Part of a small language model's weights.
Size: 12 layers, 2 heads of 64, MLP 512 squared leaky ReLU.
Each number is 200 + 30 x the weight over the matrix's rms, rounded and kept within 0 to 999. Layers, rows and columns count from 0.

# layer 2 MLP up, 512x128, rms 0.234, rows 62-87, columns 0-127
188,129,184,173,187,160,250,180,225,208,231,152,210,255,179,218,230,206,242,202,158,233,175,192,195,133,200,218,202,199,164,203,165,224,149,190,212,256,213,172,165,221,192,194,171,187,230,209,182,165,214,229,162,187,238,198,196,208,184,191,173,210,211,192,200,190,196,184,159,251,191,211,211,242,181,155,188,186,177,234,240,125,192,182,175,237,177,213,195,161,193,146,181,213,164,171,198,166,173,205,237,176,187,178,208,210,179,254,233,195,191,184,182,125,207,227,161,235,192,168,175,148,213,172,253,194,205,254
202,166,166,230,168,214,172,195,185,223,224,199,227,203,186,233,196,233,228,162,215,192,180,172,211,146,190,200,232,195,244,178,231,201,176,192,238,229,148,228,195,178,222,246,239,230,222,184,203,269,187,227,225,222,215,199,220,180,208,258,208,228,200,159,139,184,178,195,172,163,190,216,258,199,281,189,201,193,250,239,137,199,212,207,228,206,212,208,173,216,216,207,209,230,199,188,246,234,233,190,193,229,179,240,212,206,179,165,162,186,178,214,171,184,192,194,186,216,265,154,185,171,150,153,174,171,226,221
173,197,222,206,181,184,178,214,195,217,177,253,229,219,265,213,207,201,215,204,249,198,188,196,211,207,218,207,207,209,250,208,166,211,195,213,195,160,200,173,165,210,202,182,222,205,204,185,224,153,226,219,222,208,230,199,221,165,160,182,261,220,167,177,177,256,223,204,224,240,253,200,201,206,239,224,194,221,244,186,180,159,208,200,202,180,188,210,186,196,211,246,202,235,196,198,188,168,182,184,218,211,213,173,191,190,260,249,225,191,272,183,220,155,204,209,155,184,244,205,211,160,205,205,152,163,209,249
201,205,199,181,260,233,225,219,232,218,200,189,143,184,135,237,161,198,173,224,180,195,221,156,169,135,180,188,234,200,137,199,185,199,222,184,179,195,197,196,254,192,171,161,166,161,234,223,235,229,191,257,242,202,177,164,147,222,222,198,211,173,202,181,153,196,196,170,186,264,209,174,178,209,200,222,211,191,207,184,148,136,152,193,203,225,200,189,221,193,246,235,236,195,133,189,209,212,186,164,198,215,180,175,191,168,187,203,155,199,196,202,220,182,189,209,166,171,233,214,134,197,176,250,161,197,238,158
203,198,198,196,179,204,160,204,211,201,196,150,218,190,191,206,146,198,225,210,139,179,204,245,216,206,242,229,262,207,248,155,174,190,181,186,205,203,221,182,283,100,194,181,183,190,227,197,192,186,206,206,202,176,164,200,205,223,178,181,205,192,158,192,179,163,208,195,180,205,147,211,183,192,242,151,228,247,190,224,223,223,117,195,231,205,191,193,207,189,197,189,253,183,237,213,207,242,273,219,250,195,206,223,146,233,196,231,197,194,210,153,177,191,150,124,209,211,149,200,215,210,237,184,222,168,237,223
182,195,183,198,254,152,228,192,197,197,226,209,198,221,175,158,211,220,176,212,186,219,221,172,169,190,198,212,230,215,161,212,205,251,204,204,192,225,178,217,200,195,217,185,239,213,164,237,169,222,221,228,221,190,208,231,208,207,222,201,199,156,158,240,226,139,194,182,182,241,182,214,193,206,184,190,231,142,186,176,171,223,246,203,175,262,122,240,213,199,176,209,201,185,211,190,222,171,198,168,216,154,209,193,210,199,222,222,172,248,229,188,181,175,217,210,196,166,205,161,187,193,202,263,182,214,214,214
213,197,204,182,179,148,175,143,216,238,140,197,210,173,243,178,215,196,187,228,177,208,183,161,165,179,213,206,210,145,185,176,205,209,180,191,163,215,244,227,205,139,206,196,227,208,183,164,216,196,213,170,233,205,258,237,184,190,203,316,223,167,222,221,193,192,208,185,201,193,206,144,221,293,214,223,125,227,158,229,193,180,185,208,200,212,169,187,188,220,201,204,220,196,194,161,110,220,195,188,212,206,177,158,167,212,235,191,214,211,185,226,210,189,160,234,225,241,238,215,237,212,153,164,240,219,175,180
228,212,215,202,193,194,226,182,187,173,197,142,198,214,167,188,148,222,203,186,196,178,216,221,202,192,269,151,172,165,198,235,229,216,182,167,179,214,212,198,230,190,201,222,157,142,191,166,135,185,214,233,193,217,224,186,179,200,228,165,175,186,193,211,199,178,148,196,184,182,174,164,198,179,165,200,207,206,192,187,224,215,201,187,210,169,186,229,228,177,239,217,190,247,188,217,185,162,156,198,223,191,213,212,174,149,184,208,204,164,229,194,242,165,209,218,177,211,248,226,235,196,249,164,215,188,163,209
192,190,223,208,219,173,244,191,191,196,222,240,183,175,183,249,195,200,207,243,222,175,169,203,122,176,235,233,165,162,235,210,191,183,218,230,214,192,161,237,187,234,234,185,217,216,239,203,185,193,227,213,207,223,233,160,196,220,235,199,218,189,223,209,186,257,172,238,176,227,210,161,188,180,167,201,166,145,238,201,179,268,200,200,249,197,214,235,163,225,174,164,161,228,225,202,195,264,195,228,182,210,247,221,189,147,236,222,215,246,168,178,180,164,150,243,223,212,162,215,147,195,248,145,270,213,198,175
204,157,213,168,192,195,200,190,186,176,143,195,219,219,207,184,207,175,199,156,208,229,229,167,232,154,161,217,183,194,225,182,202,203,254,154,212,212,195,238,189,288,213,156,218,185,185,190,195,160,213,223,276,179,210,164,120,164,209,242,236,210,169,270,211,210,233,181,202,149,197,212,195,198,162,244,235,186,155,234,195,175,176,216,195,224,214,220,230,203,227,166,199,129,212,207,222,206,231,150,148,219,186,167,243,192,196,169,200,176,213,193,173,158,173,195,196,206,202,206,155,201,191,209,191,187,217,218
213,218,224,130,170,162,172,137,182,221,208,146,134,114,184,197,160,194,235,167,162,188,176,200,187,228,216,209,193,165,269,232,263,190,176,223,195,217,196,210,180,168,235,196,146,220,123,149,179,195,133,187,172,183,221,208,180,161,231,205,255,161,203,210,233,233,251,167,244,189,154,188,185,193,200,225,172,164,205,202,125,188,148,115,207,183,152,198,182,213,259,188,209,242,228,236,218,214,202,214,189,190,210,234,239,184,192,148,222,221,206,170,190,199,159,253,210,172,190,202,195,146,227,222,218,198,200,191
223,141,164,221,213,162,166,195,176,237,206,212,227,216,123,188,148,171,192,252,187,202,144,221,265,147,213,197,184,246,178,237,221,237,249,188,238,166,203,224,190,201,177,201,211,167,235,175,162,200,149,210,202,201,190,217,215,200,231,190,183,197,188,154,243,243,157,145,210,169,250,194,222,210,196,188,146,180,227,267,206,228,209,205,226,241,138,166,159,182,193,200,172,169,224,293,193,202,173,220,229,228,231,208,185,227,204,179,215,198,190,205,179,218,258,232,173,167,178,216,165,234,180,152,210,240,216,207
218,241,187,212,221,213,216,159,203,122,163,205,209,167,239,224,182,232,198,177,161,219,221,159,205,176,193,222,229,236,194,192,232,218,184,194,239,209,249,175,222,200,211,214,203,227,144,242,172,206,156,215,180,197,170,195,210,216,241,186,186,160,206,176,207,213,195,196,247,212,219,133,185,171,202,213,174,265,217,188,202,170,149,187,198,142,192,187,225,212,241,197,195,286,178,180,172,181,242,256,189,196,201,213,233,196,178,231,203,234,172,191,225,193,223,216,186,200,234,176,151,200,203,200,224,195,204,145
206,182,179,156,176,183,191,186,198,221,196,166,169,190,255,163,266,196,234,215,211,210,199,213,212,244,184,214,210,194,201,230,145,257,166,203,186,190,192,228,172,187,241,116,214,172,256,208,196,159,215,201,164,203,174,187,183,183,239,254,141,162,202,232,189,259,206,194,170,178,138,201,236,193,169,225,132,157,217,225,276,178,171,265,216,188,194,250,165,226,265,203,199,234,202,221,182,166,237,232,194,192,195,213,197,189,225,228,220,207,198,183,202,162,269,190,215,199,185,218,210,191,200,189,188,235,164,219
193,226,224,240,215,205,194,204,224,179,217,137,193,244,228,228,134,228,194,226,219,254,230,205,204,207,238,206,136,118,251,170,198,181,178,171,180,209,212,274,214,140,208,186,169,230,218,252,184,223,216,208,199,193,193,156,204,246,223,239,246,232,168,161,214,173,237,164,240,217,122,209,187,216,178,189,237,192,214,155,220,243,196,201,150,155,175,191,229,187,151,126,222,206,234,231,211,194,197,197,207,172,206,194,239,168,212,173,217,214,200,175,205,259,234,214,221,207,212,195,209,136,166,206,191,199,203,214
183,189,260,189,180,175,209,185,187,189,160,221,156,185,248,160,245,191,227,190,201,244,167,175,216,172,184,156,196,211,191,245,148,196,151,182,222,189,187,238,212,206,187,204,197,185,195,171,191,195,186,217,199,199,192,184,220,202,191,243,203,185,215,225,154,228,240,200,201,212,203,226,263,193,203,194,205,207,208,185,169,190,155,225,172,205,231,199,171,244,190,166,210,171,189,206,183,226,191,170,190,204,208,204,210,200,207,202,203,180,177,170,186,175,164,187,233,206,217,196,193,203,245,224,176,189,180,196
200,168,223,235,192,195,188,184,178,247,203,182,163,196,163,222,180,233,254,184,220,225,200,162,212,160,221,237,191,234,233,239,168,224,197,227,189,208,210,192,250,178,244,187,234,226,199,182,209,217,207,232,186,200,184,223,167,203,175,140,229,158,170,194,177,189,154,156,175,228,217,233,232,194,218,221,150,205,204,255,163,220,258,249,235,181,236,145,152,131,221,209,172,164,241,216,202,216,183,203,193,199,234,207,190,220,229,174,153,229,196,187,159,204,200,237,220,141,174,173,213,212,152,242,263,206,152,222
231,269,222,227,250,190,240,167,206,267,209,215,179,180,245,234,216,238,161,162,206,213,214,110,202,189,182,228,168,217,193,161,230,223,168,167,186,268,204,234,152,214,203,199,216,232,249,194,213,199,165,216,193,233,122,180,176,187,159,195,165,177,210,215,215,224,210,163,147,193,178,225,148,256,199,178,169,232,180,258,159,187,194,271,143,206,227,172,173,218,198,189,217,120,206,136,188,190,158,195,163,235,183,221,193,152,229,209,184,260,223,209,181,257,168,232,189,145,201,218,231,170,216,155,216,259,181,250
229,187,198,214,223,180,178,236,192,214,166,187,209,181,195,164,208,242,185,222,212,230,207,164,247,155,228,179,223,147,159,172,261,172,190,221,253,187,162,186,236,167,168,202,226,157,231,203,193,205,184,215,229,221,187,230,152,187,204,206,244,229,174,239,196,159,229,231,227,259,255,193,244,203,215,206,229,242,213,198,203,155,220,185,223,243,209,180,210,195,200,216,221,223,176,166,268,159,196,243,181,161,161,185,183,187,187,175,197,229,153,184,253,136,205,218,222,195,197,228,177,190,240,240,263,211,252,221
212,172,223,222,212,201,211,222,241,255,236,211,212,205,203,161,207,162,168,167,191,148,233,251,176,192,189,253,204,199,235,229,211,246,232,277,208,190,153,238,207,161,216,211,180,181,192,189,167,180,231,231,175,194,223,202,227,231,206,198,199,191,211,188,177,220,187,191,156,214,185,166,205,193,202,200,277,152,181,208,247,157,234,150,193,224,260,218,164,213,194,196,218,189,176,196,120,148,188,214,241,187,237,210,247,176,195,190,187,188,231,193,231,213,175,207,159,166,171,229,250,223,218,221,205,212,143,190
284,199,227,267,267,257,138,228,164,206,182,166,131,119,185,209,166,190,227,241,252,167,222,190,164,163,186,171,218,228,190,199,246,195,237,277,227,143,155,160,219,183,199,239,174,217,150,175,205,157,188,247,239,220,196,219,154,223,229,162,154,251,219,187,180,236,179,255,139,209,213,149,213,189,196,228,197,160,194,168,243,213,217,204,185,242,163,227,218,266,182,222,225,185,202,213,199,170,221,193,207,214,180,238,161,174,175,184,219,212,196,239,222,231,228,192,195,186,208,171,182,161,174,240,182,200,251,183
257,196,174,219,195,177,187,200,186,217,186,181,192,219,207,183,129,206,200,161,204,139,149,192,212,244,194,186,185,213,197,212,259,170,154,259,167,154,167,153,231,175,214,195,201,261,155,188,233,203,203,169,210,224,198,138,226,190,187,274,230,186,148,214,173,175,190,149,220,179,139,232,148,192,160,203,191,261,219,203,209,150,203,185,165,210,213,179,184,219,203,206,180,183,178,211,221,193,152,223,214,171,216,188,195,161,180,187,213,186,253,155,184,160,245,206,173,204,172,196,220,159,232,188,202,182,217,181
161,200,225,201,161,208,203,223,192,214,169,219,223,228,217,248,257,201,192,244,184,153,185,213,198,164,226,162,203,209,178,201,243,251,163,233,227,189,204,188,172,200,247,208,194,209,201,218,207,201,240,245,200,207,190,217,145,241,232,219,193,144,174,198,212,136,274,205,219,176,194,192,223,203,253,185,133,199,252,192,162,143,200,152,198,186,200,233,214,245,191,200,181,149,132,178,167,207,186,229,183,245,179,194,212,131,185,224,241,178,205,201,215,158,235,193,233,195,189,209,205,213,183,236,224,187,161,170
276,209,191,238,172,201,193,200,211,216,206,223,210,241,230,216,196,180,207,194,187,192,250,208,215,150,210,223,173,143,226,186,194,191,184,180,213,265,221,139,151,186,258,203,150,177,209,203,165,155,136,174,161,193,269,200,244,257,204,171,256,228,232,195,187,247,204,227,250,146,221,182,240,202,157,291,178,183,223,215,218,210,177,198,275,166,209,168,211,209,134,220,254,213,171,196,258,171,247,225,185,189,211,220,194,171,210,205,208,206,223,211,164,188,189,210,178,241,175,178,203,192,207,161,202,237,250,198
193,135,241,198,197,166,180,215,207,240,186,177,249,140,242,226,176,216,209,196,263,166,166,172,183,243,240,180,197,154,207,227,185,263,242,200,235,194,164,198,248,192,218,178,216,232,194,162,189,197,154,184,165,194,197,207,226,187,187,182,240,147,209,173,211,190,205,185,192,184,190,177,161,187,211,201,211,164,179,224,166,122,241,195,194,149,211,167,178,258,162,232,174,188,166,173,147,205,181,174,232,247,202,217,187,251,216,207,228,190,228,250,180,254,214,180,191,210,200,237,239,216,203,146,179,213,163,150
250,215,228,169,193,230,214,175,158,183,261,141,248,188,233,262,220,209,198,213,260,190,229,172,191,212,269,197,166,172,246,125,179,227,185,201,241,177,155,259,196,237,170,222,191,185,224,177,171,192,213,204,202,147,168,159,195,180,194,206,245,116,188,238,197,158,218,233,245,216,176,166,210,151,186,180,262,173,238,195,233,238,223,193,221,190,222,206,234,237,217,179,252,189,216,224,266,177,196,186,216,172,184,213,252,183,150,191,240,180,224,161,162,190,193,229,170,241,229,237,215,188,235,243,208,187,205,220